{
  "num_hidden_layers": 9,
  "hidden_size": 512,
  "num_attention_heads": 4,
  "num_key_value_heads": 1,
  "head_dim": 128,
  "intermediate_size": 1728,
  "vocab_size": 32000,
  "hidden_act": "geglu",
  "norm": "rmsnorm",
  "norm_place": "pre",
  "norm_eps": 1e-06,
  "positions": "rope",
  "rope_theta": 10000.0,
  "rope_fraction": 1.0,
  "qk_norm": false,
  "attn_scale": 0.0884,
  "bias": "none",
  "tie_word_embeddings": false,
  "parallel_block": false,
  "init": "normal",
  "init_std_qkv": 0.0192,
  "init_std_o": 0.00453,
  "init_std_up": 0.0192,
  "init_std_down": 0.00247,
  "optimizer": "adam_atan2",
  "learning_rate": 0.000714,
  "beta1": 0.9,
  "beta2": 0.95,
  "weight_decay": 0.29,
  "lr_head": 0.005,
  "max_grad_norm": 1.0,
  "warmup_steps": 241,
  "schedule": "cos",
  "final_lr_fraction": 0.03,
  "batch_tokens": 65536,
  "max_seq_len": 512,
  "doc_mask": true,
  "train_tokens": 479800000,
  "max_steps": 7322,
  "dataset": "wikipedia_en"
}
Each number is 500 + 40 x the weight over its row's rms, rounded and kept within 0 to 999. Layers, rows and columns count from 0. Numbers have three digits each. The size before them is the row's rms in percent of the matrix's.

# layer 3 MLP gate, 1728x512, rms 0.0393, rows 0-108, columns 384-511
101:450513493501431488567475499488509480499482498506487522630559480500482465449480474454581470529466511496490524549540484479488489517461489529547479499550430533520505483538368532494513490487496527500528583495520519496552463478582491562522384478489625523524474483435559543490434501492472524573564490504527479430531463567507533527556540501498517466510516517500540481458528471495470510491532
108:448466577523487497466520484504527513508498490503557546539485490501545406489535513556508507545498536537553491502453426605463458538465490506550489527575441393584501478486490470464536444520538548513475452510478521480548536514462494498536497549508524498471546474491460541493510451535471565510480483451490521584483462520411434483532467545540533471502492590451536502526549580485497462474475
106:485480534464485516569447528522488467499476516451500496534500523444566507474489492586569491541527549504479509485438429614569538464505518536530435551502488465510512536482489511476496533424427504542493540533463518479471494513492473529475466489521499475513414450464519526495477502521499488480458500473546584538524487498536520513475459490459540486559469466521511503510457560497523630446474
096:531518585557436507497522464537459512488511463572520517565547502522563449524462489458438458540539619538588487585456432491579470571568449588468441550463495500538492513501494416480500547532480511502461438507458464552499475532545532499524536571484480447479471521560461480476475523481453477515457513449447475493456522535459467528475460566487494513522488529456518473452599460510474501502519
089:483543505472513543484433473507486500433470475480515485528463465457591450492456516492463475485622557530527462478549545457552468503500483541517527511553410531469485520473529524514521445509544507413561514471508520528510574495521510536509443518526491496514545483531496499550533586507523457504486600481498594423521466494469530463479472546512525474495490504431520467530515476442529501457511
110:543495513462561499490530475506478560533464471548604480487473525497481536478556446541554449557416500492542474526473441482458454498541506520538463542466469538520580500389511393493552529440512542508423560518448596499505504516489531445466522455502491498515392461469515530402523534507505544598546473560450543490514470519545509465498488532478503436537500513542496467547515496465502501548484
098:447468553507532450425493477446488455454560466491570552529524460456476469491474460497558479532465486558452493543506523547494528528463524487548515540479445547497492509487389428453506461437504493520562505537466494513547546435519500465506473490463523494481507471502434525538527500493523504481482505520505549509531458521530548485474452463514505490462512502400452465436579524495462532493495
097:598463525525561476525460506501546456485506485550542531445531538521447527519483519505509489460562527528457555480398430505514488420456562540494477468563535427503543488480465476517471531492456559473449489582453503578470428453481508494522471545579518532459519426508541468521512482535511557521505459582522475510448468469524377422485436503495492510466516424500491433552510488499518421544524
087:521488512502545493531529519549526501433521531536488517537493514561499487489566448500487445475463506475486619484516548482529490556542493561466378459504459443469563470512503584502499507545536500518444482515502530528589499526477501481474450464552504497565504515524549587554534508477501407482468484477496489485521524489533512484519526537548494474458436537505476490490504472492515562532497
097:526455566477518498505500480479460507482519566498493526441489446469539493500526473443487482496508529565432554542530490564537457483544549478533529488468405483496520479544616608518527462463558490497472475525488465533480559463452508465493528588494474476404490498546463602549491508454467498485532524530502545550545535525499499477448523513479548507523520485479504451500489499507516464527468
103:521500467541587535511474474605425505553423488527467530475491481558537533473496461529532467510510495522459467403458472596426469402456446431526525510520482454469457516500502469458554421497496505549444501575537534490517522475516510539458470484473492564463536529513484478513506504518473532536466458597501535511517508489582468459534455545467538504437465472526550432501557518514499554543427
094:483487398536432523459488494454503491535544532485501507510488506465465499484533501520549506523454559516579520523476474457535456525486537525522489560589451516481462491553520472501490523466512546568526449548506532509512478524528437462355483458451444518437395500499525546477521545483461549507526443540479531490442496521528445512513451502459536529421481529515516486425526527455485595475512
098:427417476488442455451453456544464476558479445500554549446466537398451514426518506446533495501515548498488423523538433446578467535482540504499475485514523492472473488476527443536482445469509593430464473487560505545494484486499531470463550398483506461449510446548567447496443515440587533461500438522573540490467527509524491501539503507458502479496463477508543521516472496535516468445469
102:509509500477487508521512465507455450567478462536574566504527546541490511539591488417507486441499637470571495524507528524504506512524517485520497491457556442598561517437471507514449524471551507413439469532523496511442482492540510481467574483477502536523452469530532494511416474485479471492487484540538437493452437456510511467481475502545472364439487481496498504464510535522543577515545
095:484443525491490520533435475455455462457486476573460458580406505530573466537494467461551488511502585503545520548451532490540538522486460515514504500536520498512503494496579515497468623421472456506510497492480516458475450499509553538471487492461525541502471512425552409557453513494481430444476549507492492472499496476540479515480514544551511419440494451483471491483426564497505445459426
102:509457480512446536521544510459475539532404503482583517459486455455514514551520510467529501458513524468557563531549522448519464541480547550598435527443459529538524421519590484481498510521500488433436487485559509489538535475491553497481532512413581501490485468502613483431495539558448481475530470467486523486544488423463458442600488520496490426561449481453518522445580532470553498564525
098:489412476566508553520508445573512550517484465501542500461503513519512502445478482529528587412553450509459524556489450448560484480508476576524442519481524502468519483536575489483566463493501472474407479546530543472523440451484530470438491529568498501448514503541490505523534520468510494468509437501512464463481498484536516454484575544460481499479511479558564464505524489524552593496507
091:544542502454500490454572511558413462573520492568547506519480513381459466413422480520519524515519466528491549526537534562496485504425535563599544484460454468544485412462505504482477513489518559447429471512500511478452500526411499499444563504545490514447512466448518496474451463493475539482494457554480538530509444470551474426545500492491527502468517504517565499439508443543490485494456
097:485500457479480506469557522501500548521511543489460508545594486529502523433517559488500518557469515531586477470395406483484491580526462434472481515477429477441483450515442469520495520429374519566483475562462430537483464516469501479455508459505445484446487423539549485507464527508647432495489514505513519468509513520531530484507535596582444515500519551485511483559467524494510522454511
106:444500449425553474532565465429487477542497557512559490495535553574556531492498512567556448588575478494520514482437490518504492555472429495495484551507550500451543524471477465495457470446453468438475502543524522497550494509516509461440482512522515576517457523483471492431444504546536536473515555480444547525439491538535534519525472503509532508517443536531477517487426500543436461578531
098:455499562506521463506453483489538489514551485518519537475480474555487543427493465525482496508541509533479458570444492502576467502532539506472423548468451451457471471459507492539492529471492491441526406535487498511436504442541405454528532518461497410544448432520461496498477530526519504521493533493528428504422566521602460472465526489546491529530567479513550504485524553444507497435523
098:506505458553570534514533462548495535526472484510573485498506538484564436414585477446461515490605453514507543436487460487564418591474467513480477506502564519497588500504513516560468544543518466462548480425410547586450608538478542489450506562479498465490529501581582547528456528496460542541497524449484447467512451534460399504479538466530482478472489529490491457513482525522508490540471
102:559566528528477561537561542508460497503523540573451582514513471517493557463541459472576524524398500540494486503481451524545512493477489468541415544467481457470519533538473499516535529374528476504481433572486537557519527513511552513429496518448419516391480504474597517487473487549436530564468477448479535489580436494488550532510490501482573480490477489547517490526490468529402510528449
090:555487621492515482541455504510482456508531446551486586489448466507476492490556444447476462541509563439543507556425560462481536544492511493520515509547484496492575473495574516483520552503470513442482501511492532518542458578455477552430476542512527488498396482481549440533505466573474457520518481533497536483476549453565531544515537522523475467558550525499465480535511374515479501494491
098:504520435527471493511494495532531589479484590419552518482510460454536510427537518558512522525539509512514481539484520527508511514476477540542520556493471527408557496441530388468477529498459564507500498505580489521478464429468519519461484458407536555481455550529527564528432511500567570490535495559500515458473499540522467442526455492525534409494570419469506431460547432586494436528538
103:489487456501568548439499468478543455556477459513488495514493520524471554590567488476521487444516464500468478389529539498513458503461456483538451503584546529449507512485538524545439476458498476456542567487495580491476461575538475526439502512506529583454489448473544505483536459556482532489476410534634476528479479484569468476464511532522503388502457492455540495544545474491492511448540
101:470528512469446425462449448520559520508522473522511484503489524440481497545538548469519569457534532472442517523515455472508464535545544541526460503499521456501506483506471441494471561525498477470499431502421475503559520496541430508478549534524488480527487462465543521571529526499483520536426506570507506544470516544523522524540442561552495467484447486411562559453536537411514482504560
094:427434467491600554501505460456519492568468477427481511432486440504552469536460534508520436552471523504529482505501473464495478503427486521518540536564496434530486496455529487548480525456472505501484403448576522481471493495442553491486491510502469488460483508472513562502434430500499481459492461561488557464501411453552517571492428478490477470528494521538487493567539447571478441439491
104:461445524503475516443553505456517543509544424460522549498550494502548523488548491489447529495446551554495468569480464461569570495531453571560454499504549521393562460500533498470456486489450468569531490445533425517522447486510430508459481410539494450551579470543555501542490523486566543430491434536522402484465468518476526499565454525466514457447556513501557516527545430598535500409540
103:454488536496531490498535473491450566479486475577500495452516529538572529493544518520495487472529546538548480465516493528453507527526517553491465503493464439517537584555453411469513553511504514476442432483437513461513470537544487502485470564497465480546445469482444449468460504502569558459564506506477411544458528440589493508486470538410471502515594498483498469470558456559566437495499
105:536435416521519536470547477522564484530523414476545570491555532483460510451478455597394505569393483518488481533514501579511488471515509544494442470528557429573502516524500525455514460490430535539472470527478549493493466484510530428561465480428482549492527551513554504457447503441512569475536413544568487510540405485479522486493507455491516512514555510480538523448604481547511494503521
091:521444568462518455543478494474506484435528436541596561516526482410536513461502515485524609511505568458472536581436465597538505477488582496490488500492531511445527460564511478518432474467511522506455489474435504530455461457483482486481536475539546479521544486489497534510492495517442512516501454473531541513471441544509441386488461457449484470435511511406509463465428478466486561479529
088:517438501566472436506468475533485508474493599535568450449487478580446539514463550565487553538609573565501529493502512540533466520463450499478500527507559533472529534445530488500483474483524540465475495492501486581451490404620474432467533521435550560497492481510528499557484535591477506540518454523495512484412544467564430457522525528558450525497572477478520450475546566496511479449493
101:499531473540441447514492379525503525455439511548528544597597528536476481488508525510565570470577495468501459597505437458508531546521511533520453505530497474343542470487459485523465439483492472525444477528509512394479469417522499464513617491470514528522477513510478518462495427494553497502504511501546515426479488505522482504508475515503540486503490503549521498526583527599488523494555
105:492497474578489530509477506394468473463501537432531490438492516493484469494492462448526571508506511527529538551477528480481561534538508520453444487517526520471578519492493499477399490476493550519492511475454531503493473485564415503424474395525554558508537480428483501506463590475429491568557485474573505593492491511423508479470454529501590484530465475467462462501518581511480453512529
104:494480525488524479483537508530470541494514475519538435526498522501535489508458517501531540432520524505469526513482560448510521558457558541500478536583506476454517528535512503449493508499447477529503517474474528482468523457482472516460505518489443499462516466474512515522508547483483500511411481611599488498474478571426520493513487461557532508524520491409503446455545530487520504452500
102:549469451484497522527471464526573516570532503511534520402597527487567583447449534483561497481531517477522533537466430566515467482505495550533476581508495498513570497510509475516484458452509509511447463544469500486568458469515460445523494462434480528523473513449509470508457515501541574402476469510535488533510429507503391495491501528582568462461537502485473522534551481543448491459478
100:477436488523472548570570504539531539492484453582587556522536486481485612447590489490474477533500523535504492621487495498486541549468471516494534562424485499439492414519491473482459500443446509485510496525473469484485451517497521552485423505493491477473476406451463479463422545489572605520489486600493531474453464587507448451551478515528457517530489498524443349517587544583456522516451
087:485400475482548586435454515496527485518505508466510583430543535486504502452512547481517481531459465504485528507493456532473486514477498484434455560521522467470530472514515517476479522485514505546565480532428534556473547510483501556488466466441557550530514445472467509517513496528570558524535504477511576511516511469474411522516442539542517489431429512498529520493519509550489511464473
096:517484474515533507530548515595483518527481516508519553501533468517528524483484522488470503557481522515493491554502439476523451503515490533547450475572497456524531473539468436468580456482509534594455435592553507437460462486551454525541559585490527515496556494505485520469523476427492527495573465512541540502505428552530499534554447422586540462478549493472610463424561516569535529504478
102:450507471544503514487477506528500546524501472453531526448560491497416452504489416501510533524520483511505516423477473580512520546454539532544474468581569495414589474528417442530541443493499441473494483517433492401562493500498519493474437435510523561477495480486462490523529562486522464503417550491601510520494466464481445529456528536522482501475459438475533521478424569483521538498513
107:493481464489636510442467455411503494548449478489502475471552486470460522520489533581505431524468511538584446468461502494503462431505501485481478540529518514481492543457536450518559485422518510500554588521519531505488444442575523500531533535478488540447433516493522572447415579490480525466531477535444444557466453481512489476526417580485533510455511581498540528512462504465541432531467
098:490457539469544566483523509480504544475541433482487469459543511521540513560551425514527506508565572536526503446455472522528436552601458528439524504471507517451536484511480498511420503468479542476542391533459548501434522547503475563451509499494426489454492538463464556512502479504449514532469582444455416494492455511562455516436498512523499532465519538533512485491479525591467533454432
107:484499508538527432554528488515524472501495495531537499427521539495516494435559505549410446497480459566504485534442496570607495463512569523413501547536529467509504502512541509479490496470557493505499509522490529492458557485516489565509431495496515531507507475544455486557542565486514534493559465593507499506445467490514451495475508539492496435467469495481517410495548526488616571495493
095:489483468536488544476443499434446547438526506558461550447507511511467516478580565521459518489494481487538503544502547506577461515537523492460340485433502514484489531517468527448491495508521530460450487506509479546471479486490502436427504443442495444520475488543566475554453499414498524469506478515552538471503468509477514471471467496449477493438479522463539491512498454523477571481487
094:506473518524487466510534519550519518542539470508487460481500493573431520524577488550438465449508495569494510568488388513497530468485451587487449572467548450465491501477458511506430543466396493501412558497463526541525451486538486504428513452463547534499428508560542540496526536536521535470454418510484487507527512481527380429514518560539522489557510519513509456525527463515502508478496
101:438452519493565575438525513433448449438513401544483526484532509484463490521542481558511542485457462551482482467510406566502522440479463534506479491533527441502516501473473485470468468476470442483494550518539551503513579409543515461463540475603464506496558527514486498460466474555435534509496453486443564539467456530569493493445494591517508554502509532453511519532492410540458594462464
094:534536534460483466510448515525414502522510572491548480478482514498519556544520497493503637444518489464466580569500467527529457512539537511532469490551467554500553490543470486480493546498487501504527539532469476433418557424532520470456490505465504445471402540480508517507532496440454516496489506511517567546440478501480528485491529510498502419385463445486509487487520481516595569449477
096:447508543540479446471511467508475524520520575504476508564491474437510465511551557542534543524466473412489564456508521515544508484451495523497500474443471481549591442551530488457499484505568465485417443612502479536434509508544452478493517484485494481500505510555479523535484494539466568502449509487539544490545555512457612523515497504467504476512497434458499460503491497470389487544489
106:438492477585560527476472466583493417558455499483497511597535509448561514498538475485485519455513499591501558534527452552580539510561487493499492512495520500526524530497466472410537511487447487507454487588531513494462447469485512553499548536560510567507515421493503547450458547500607510465519527505558464517424452525476510493454462517517500490482488475499513473492500470519542521501572
101:433410526520484435418507445585499445525528435542540502434516474538471428487504488435471501451517472548468471509522523469529505546538563499532449497538519448511479502520549441497563562436482532438472508462511533425549478535427502508463471486517577483545540490528508436483535558526485593466500481565492479563482537474530504480477539502485493541496455537451528490520526492526544442512405
103:508434528539516571567462498535529472572442449521496522541527484474525522512487499493496521531464500474544493550446493501578567488497485556531455532558464423520517407497532482481431488505534450534437523520503508376578478558452480467462530485486492513509486554460544511474467515414481536475524527455512585479498476504456419418565414476440574465528471483428488495527519496526511517470552
104:503442497522524499529467495564559586539450532465498466532486474515505573494501467516557495517475431470497499542523494456453475450493462527573474520645557512459480479605460517494521480425526479549484507605559514433479440500485550458474463512495535484473450482490537523440501483502491504542454370514506441460485438481559501455483503482469522453424570569513563514471459491550536434529438
097:532474516482480449579565573535513433484514487493529545495498462537425524489507504520491494526499418565467516498412480407513525555462477428562450525556516397514494507512479490511484470426471512511447508489523460456494565502493502503512576491540573504465561459484501537518556545481436537447458479472475460523509432540467547428541456441451557455467569557530495460534466439542459481556441
088:483448541433484404525475465486533459495569592446512556543419528452454475515490571533547524553474532546482553577537478475517511498450469609491496514524506485511516424496505499558422456472592517453415479479483472566425503491524539469450511482524452508505533504518467525557542537528488469480515478509510594439478562562458515514472531508494472513474502537462484555514494547494510506453520
099:485473607438565573491447536503538496568515518513486512486445449569575518521492531511551478528506486530479557481478491555494452468465482511471503498494487467478565498491516559463468507451534518505471478484621490462464512430460537481528478555483472482541409544452512486546427503496540590506507459514416535461525475561558499513417497531457605493485503538528512438575470516562540532480515
103:480461478565493531458478551543485421529581530512524506502516438483492559458488544524475521463533483553448551532490438498485461508401440493466472501546511469532462450510452495480505498474455442529521475489461503445515487518534505468489523554496422460452496524476464541450508532466520473478530482546540492479406457523617530453512505509444477484447489489570592455517480467499508530540492
101:465511551584432562478438465543494433465488497535539551532517479457489556531481518572528504488488547553429542491424476534541454408470510441540479446559497490490550492462505532516484542478486538516471540495455487460441528486526444549512503428527490504541492449526491588459525499460454543474547540510532458490467466531557486475481457554494487489525457505524496490417496600529544600535494
099:478515500488566514457449409548509492498517490504474540486423478500552482449434456516511488499444545537477518544525478489548506468410547450565504447589496498500463432523500436552550551485538547461511463512459506514468500578461497447553509560452460457541522567468527539497486506571488498551537526431503518449428463528498480454467498519453552424431525491495516502461518486490520534469511
091:477537512521526580545524536482472550544591515556532496505506490507606515520465521540594554494471506518486577518504505552555514495509558501523479517480490525499548504488495484533510407504528545445469467545542480548482536475515500513491520551540437501414547523516483512544459511576515596496426411568511547470454492486483512493496494470541476475525441501487502469553515467568482506439508
090:511442465454563518463443471462514499469455523519517465477484415436614510580537536491444554500531413468539476511447550591438434540523419415562501554491478512517489468475483530518473493549492515503581495485488516569478587496483502549505473550545494551462503469470536444531492543452517516491481433503561544559509489566493454516521536533527498508457556509466555548520490506510521497447414
100:501473478482498468499431495507489420439564476520474554515470476563550500489545518499437516527486459508471572529425482592529470461461447524508450506615568514467510505544516517519510502475427493466483494480528518561586524459476434433522466494534497618525509565470590483499527567490524508555563520518524576517496497500488445486440503511510526412465541461544541466510484468498431476592469
095:413483466505593481426537562544477513503553593532502434442470565435563579550476510448500529473511470504532546447501577478496458549536489466504497459498530548467609488512550527517514518501516468477508496487463445527512574603432489521407512556516556527467497524545521580524482413558512464509427479516503469526492472497469589437523442531494529493493485558456537494541496491532427447535487
097:479447511526473482432500487521584481505494522567508518489517521556534467542539539521464482429422452534556477569472536517501464451524564500510470490544619497511499459576482456518510474485557481524425522442492504489590561448472499488488487545532603557447509512431506566453501501489503512510540488581509483499453459488471505497561539476539506480475464535501577410575514492544514527570477
105:468508464501508490537466451576497478473448570495518531554415490545486427453506466486537470508499466479503512544475497467488500510498511580471536604426578504501577555397452422531572514459505490483427481516514463519515556554496515523519570510427530499451391505514547494437505471493597465531478509490464498425501487441481503510463529508507438497540508512468493486463500580502524508467524
101:498492501535480510484517511531512531514481529459450502489529474513529557527581417546507540543558542505446509505512518500562536567503569505541488552520478490527454453502496483513532547457546472530497488567445483465497454476489517529524526521510469526461554402465459477500532474444504493545538521533500447437430433556488462544523462540540514508498498505550517463438547504495556538560469
092:488562494470529496515511586523475499540517573540545483455537535545457468466457586496411469501534493493508509559517558542498448471555491428529460458458561490538505474601492478481528486525469516523535488548453442467535444463503585474491492535528492454531494554472513576534447586487566521541544545485543481442438483511551549466540465568471464521428505456545508487447512465458476464486525
101:468480508521529483498446508521457470414564488483472536551480467501499554448519500579432456602484527554535511512507512472541527459462475533463516520502472541522522517405521522494447528523477527578524507489477573467508426468433451545488490463508462446529509556525491515503533529541574473519470475507419471527471479514569495493460494534564451475503581567526489458521521502537462490550569
099:477440490595491466444449434495504471469488501473465480487521539466581497527518468491542515480452490514497524564489513510518488526469523532479485459552519556491514476622441495552508514441527511484446459518463500535579489556511473478529451529463559477493517546509553524535501460484439523549383496472642500419454502537443508520491440551524528452418482461544523535501471539472526482548488
098:496511564575576507510429526525578488480517527559574509464475510512494618467485535562488499468521491487528541537497469405498508481487472508484525552536533453515493492509429453484545457449500498487479530517465567481540499480526549536479455557526454550493525506477485515554537514514514505566514494520446583422516513558524427522484500526575530480463496526529505419486565476529420518488458
104:503426519545530504458512531477503455536466542532527553509540477477466467491434546511495448487414510451520529554534454448520486454451510525521477491545548445510482539576521466428532476450517487542485491450521529506553452524491492457495620556462520494495482542400547454500526493410575515429537434519462515528533485414539499515521524501507520397528499536520550470488479487511446445478494
097:463510481490506537507520448534589491484515523548534447494496480487444507526584494404459423538579465485524503532496548532475517519503468535493464558553530502499492507499553538452422483498600492514440479521498568400474487492523476454471447472557521511534531453478416457565560537472473521491461544483509493568496485482598474506479489487583455506450507485490528460517487573467430482516473
096:538453515498493581515447468463537497482552511481513479435462491514510567499491434496517569460470549573480564552431493447528491449494477577493504523516521476491511461508458519461480500451494535499460484459533428538510518494515501573467505450476517505489535458470518488436482479479515482527551401562482483470476454447572481507460476604501464442484493484492506450460596500504443496466474
113:476533550475523457524486425509485466595469462475466422470533534528558463502458552527511479513497511436545454494477483483515433511527467511491514519532519513559564414510471496482418514483453531483477548548458524464453513474521478498518486513494512477545499520485443490493450468475505483604520538509453475534457460510508538473515442526495511421483483518488508438506496550564530510478559
099:470577548550511532462517475435503589488465570453495500467552486506536493489576510475536481426520467505507538429472440454502500511512458590525533488409504564527535526481495416491458520482557503472460436513465469485521539533558552532430542559519475535524457478506488483490497438462569505413470522500498507505545579495497507538504494462561542479501500457510528497518525486520587468496496
097:560476430528562514456492429495519495488525535427497573450518561544515422513495493506550512421493490419531470506482505534512503537569571542527487458499567568546508539555529448450496454512454542509476466525464512462540482493530465537550475514463518537544487512490516548446485488467468482455450441477463442523501479550455387472452514529514554519519469486532516499497612472467459471495547
101:535483501552487459451503501472549415540473506479577549520490449458533454515432508494534513480517492503524517485529500512509491432444470433599556514568555483484520483539566535477513487507509476456517510503469555524508471475486455534459519484486504487476512498497541513499523464528578534513502471559527529509488524470480541528502514461551520488395457474477522501488520521482528508425516
108:464429553469461480481507518486589536495530541520537520487511463483504528489571458443461500490436536553422626509501512436525486512454503516487492472524614497490511433543513478509500407451472534519464462526538518517557553468493488545522504467543484510499432494495507520520532601489517476551474503528543504470504509567509556527507492553503494505407528466500478467407534494551475477506470
105:457496514484442473478595480600503452567478472507507522477520519512486521456545484484475522485538512502439501461519517602509504466538480531523542552567516513480492538482460465556497489462498520527507487503468533449540455465507475513489529535523586518478446433429492540472465556537528511539411494533534534533426511529531430412510442451489531490413526414516535523475503486571500503488447
101:474475569484523569538477543573511449534503507485479511456471547477563605450487488445459475425533546436497540513528471499515495524523444497510481485463497468453575541516533402553507508415477510502425518492505568534534507603541582475497487491521543465536428463487570504457531420618536511481456486476518460531547537486527494479485488500609433441523547475499511501460492521528548510531569
100:519505500524519543481521492506406499467501518512450513552417538506495475483514539462487509488518504507525466485455479469530463507520515469514504484503545482514494545507557484511517513498502463511561536535453492494520461449484468411468444506518489546523463516489540556538455521467505554473516485566500500547498419548576600465498440486557549509442557540439457471538367487489509482490507
097:510531515527445535533539455443570475555465515481484514524516464543561463512529499504552485598485435464485488494462503503533452555482525500453517442588464506523473542512463544457473435468537514538408480564502492521494514486537484470532500543554526493537474498523559535414482550441505426526566461566490517516510523472491510501578374569501444487451456455504580527510462489493544532525485
101:455472549483495591488482476468480494536484504442512531474483460516490483472497534536532480470473465546482562595484444413547521465474525565565511490502500525470535442502461452504483527468519464450426478502532499438511472508474519505478539465549520572560438474492485482499449509459573458456546467443547500511491445454462464475460464503497523493446471465414537505533560559549426430516509
109:421435516480567436496503449490536494436469495542541584464527501539479479460600536470475439484471474565533497512451452506524501466433482518510457607522485473514496534514444503485505508470497453527500544505455540581569463462495486526499543448485570460514426479552528518525480454530558490508493472502462493476523479558494482530541541556508531493522518512458472412510518510536465429523566
098:511520494536448465445513509429516469499503480528517564485540513572463494447555465537499455556440488493558567593434476511578505542426387545464427545504509476504517463538490473444459490513478464522541475498550450479563499426428474461529478507530482508494417505535490536519476530529600488451477460575485445560448543486555443504564547530508523400449502508458463442536515526521438496487547
094:500542519495520459500456424522507485594453479525505524512513476457585515485544508540555493473451457517483573531532485548434463513515547443530490502490501484544524462496488470506462526489492493484448501515488489490474509561529549488526484496445469451439394479504537427445386506489546525470494540516499565501556490460485438499476417537579474492481526510534547447466476466488515517453514
098:428476463517523501555479488518478499512476435477556520485510503457440562487520475506468527517509542526442511490434462457459484517471528481583429590487568511452528453494498493483546443484463511552481619443487474515555529488524480527490500366496512472572454396460481494498482525572527565501490503525470502448451582591506582455537559549498513580442538468510438492524556452512514419459514
105:468477492505565539420526540549531570528434396507552534501596542538603521486482479507478508509423502554538529539471498469531544528544522603474516488524490441471522513597545543513448494476561567531536555439507474455523461574462478505489455474440502527546485444575473493441453474500500550452473434501566432507533491529530460508529474464486522434448499467371511488475492536542555503464558
108:457460520486454506600564570481510469490528510566517525493461485470460471492456474476553554494520487533504542523494459567452490533472442448469513493498511518474577413600496511497454480415497552545493462478484437494510484443551512455471493527410501475465477421452479515534513500467521500486509455550519497516470463487542513537559488422446457467466541445556455467519513490468471489573572
097:411453517463509448517579515451499507486513562480514387509508468560529493502564519563442468479527489552502548502458509509507496479503506477492448564485522478418571487504446466557514507448558452504505561480523554481520493500437451471419421396504564504527534550483463614509498482450505552490508478581529525501501499539471549533520506401516503497513514518502475484477515551519508501497512
093:534502452524586495542532520527541522464494521531435464568472512547460489530578520501472444543516456514516479440441490529407508470479443481506468563576507489416526479531528531473397527431457520520571540496429509563509506560520508535535527501472564551491501462468496551476476530516509486476443472517482560541515510535452506510477461538544570411530508530506500518490591493480485497503460
104:465440563469495509443450494518502539490545452519548520464520521490514494522581493437494504486528478476509510512501473507498508494447524554451590486597552496443567521518472505500491483491461553558498459511433503448483509523571421501529514411455487545543538515558526487498495508461574494516437515497509501545505484575512543532538465490465564480443498437402463516471454528528484461543495
095:562544517558472558506546497464556522513529570501563537442573549471508486497598518485509477429507478509427570477526465440489415488472467502542515548543529529499494476538505577498448512439515545466492535496497538530475483528462469418501482490543541511468553467488560543478502508509491537497473480475508552460489567513555458533508438515508471452475533470501525427509475508518483544450497
091:498476491504567469520489496471528497525522468512550479504542550510431543549555529500530452438517506573526508471512466448512438499495436486498468527481571498481579498459444548473532467481445471570487529476415531559564457467570507523531530581500557548524455448505478469560444536505515532525510474564514429443484507573506476505527529537557449522551490531530530393492495527522498460598468
098:494512516497493443426487548529502537512447547530526492411589523485521478522487527492507533476564485468478527519464478485524488468491445430486457500512476447543464480496522512543471500555521540509498482501490455523394474522433481499499552479458496500512536489478523517544481438480509520443486517493519591472469474435513500466479463544438463469559455564452593517545481513574546535491466
100:499469430490447545547481497518481585547494493454531473492567474472466616457548499464481545561453546512447524513450533486583524467568471503471458510471564500453518465534379486451497497483522551551463526532510476491423577472528529497523524537564555469495459492450549541564500529530518542509556489459470482478491477517518485455484460534474426506457534530499494443502487467502545520488471
097:493514499502519479431497533489478530475478517499501463534496555482513477468498506501490531517518552458506561533457535536460528500462573453567478469540523475442472539534498548536482537449452485481550522571489517483487444445489560477481487494464503494524507521503482459525500509491461488505510474546482509501483472516506584468485489480442571479439580469473614530421477526481510516561527
091:522525505432519528462463484575520461469531527485540500506476511503535451482523537509451565526418481480466471480483506456533426476476525534440503481499576527507507563499485537536481416453593551523522527486496598548486594580472499463423508523515572440492490485497475512562491513495486503473500454467525507504533531517488542430441513381431509502434462489497533479501411489477490496484506
101:441566516427540501447504497505523577469513499464501555440556487577564439491576521495461471534555492575461497485460534486557454474474536456478539547549563517474524513525503516445529468479522474510522537507561469508453441467431475557487459496507573531526515596558529489559526505505555515513505474496474543501475568526416540529508493487539555482493593551448522544511527505528513519475461
104:414496459530516577489564522508528473448475470563530496466561558494533498485430505408446472522395458583511512531470498527517450444443514485514559468515571524490541492528476538538462534457509545478452613423480454558534556519513502450441509417429503506514518424567521524474485494564512499397473463529491476426497476531505507469499481535494489461484526517449504442499526485547566491499518
098:471515555482474456567503438561520477479531566555541555510549533437499523484498522489419503548523470534425479524474496498578494504530440475421452544467521524465569461487502466546453456542439503464476510476491548513519488493483466511431464524501508593553429482506530556572502560543525551510541449479570534477492485499539484495537430471532515377451440516461481446563504504539488524591506
103:469483523518464500551500545542460560468527527509452453489463556464547579478478486551495504509454549493453503573506566477541525512480480541541506487491508467543467455470435462524515473471529553493516479539527437484489462486444447450518509471498527507441478484480525443545506475491556550464502474486508520475482460545498584491536497547467495537496530555438515469506549460514552562527502
107:480516490584446445445547465503501529546491464499502512491551507474550518461544513534517451496462520525557521540538416489561507521456485501525468455410483459514565492461519465549582439490466450508423476497520450450488504391475516494495552494541452483499501475493554471435421519438571506451481470509481481493449526590496544422435494543527526488461526537462503460517467479545457528578516
096:497486595491534530475463541537539432515496422422537497508532490531491541497488504575479479465492508462474524476455458494588486502418506529546473480505464459484562463459593527519443552489430486472449548455458487494525579515460516508441551423491520479504423483518508554397493482565514498492472465523499417566494506476469478379446487460518489379470503514486512540501498549513514497452453
102:485442528447415445501505443547459507436567526528517474496523496571474571481582558462541527467599550530487495515485498490541543500570498516513476500498450446505494510490522487502419461495559472494521431473523478506547496419489474525446553567524464527523438495508446502516536532459524459472497502486511493456493530504501460529466536540548530489427553501473551519468463493503535431471531
092:542466475476496457492566546473497473501445474541493456511503497477432497554546580469418450505560550491569520457416466536491473499511472442503494501534472495427490539553494539512558431492499496503473501500509488507522514514447418491466508466528461499460537453480508541463433499524513508470495471529511487497500463539564511479548558515528392474491516477502493507519512542524489525517525
102:456491484455506479477500472479512433471442447475512498537588461430447473513471613515515540523503445503513498536477505568514460455482567521588499446522551467466589461502571548437447506502515496556545471481469491481555503452535490534440513471486512520500510491471537504556544515495526557454429480563551503540416456580513489514450496523485580439505504453459568524535495617539506447558480
103:547477427460469477515518485534555522527473538482521506441478455535487476505486564493532578490516434491535476533514492542493490461520567474490535414442506413521502550546497432458532528538506551556449466546502498453476494502521456479543533450483517525512555513509561543479492497447503500468506462508496482513528510441524495481472528509491511483482501455504537538504487473481450515453464
091:535506400509453505554451474512528570427451513531573574448519500468531575484562527531533467561462496545479571503447507503496442545528504498493509511493504500470564509485476528421549508498542458450490586551565520533455559512537574438537500580510562538452479480588445507447476512458516481550577483606417527434574516533501450498535578546457575557543567511494537516603485449585498439529450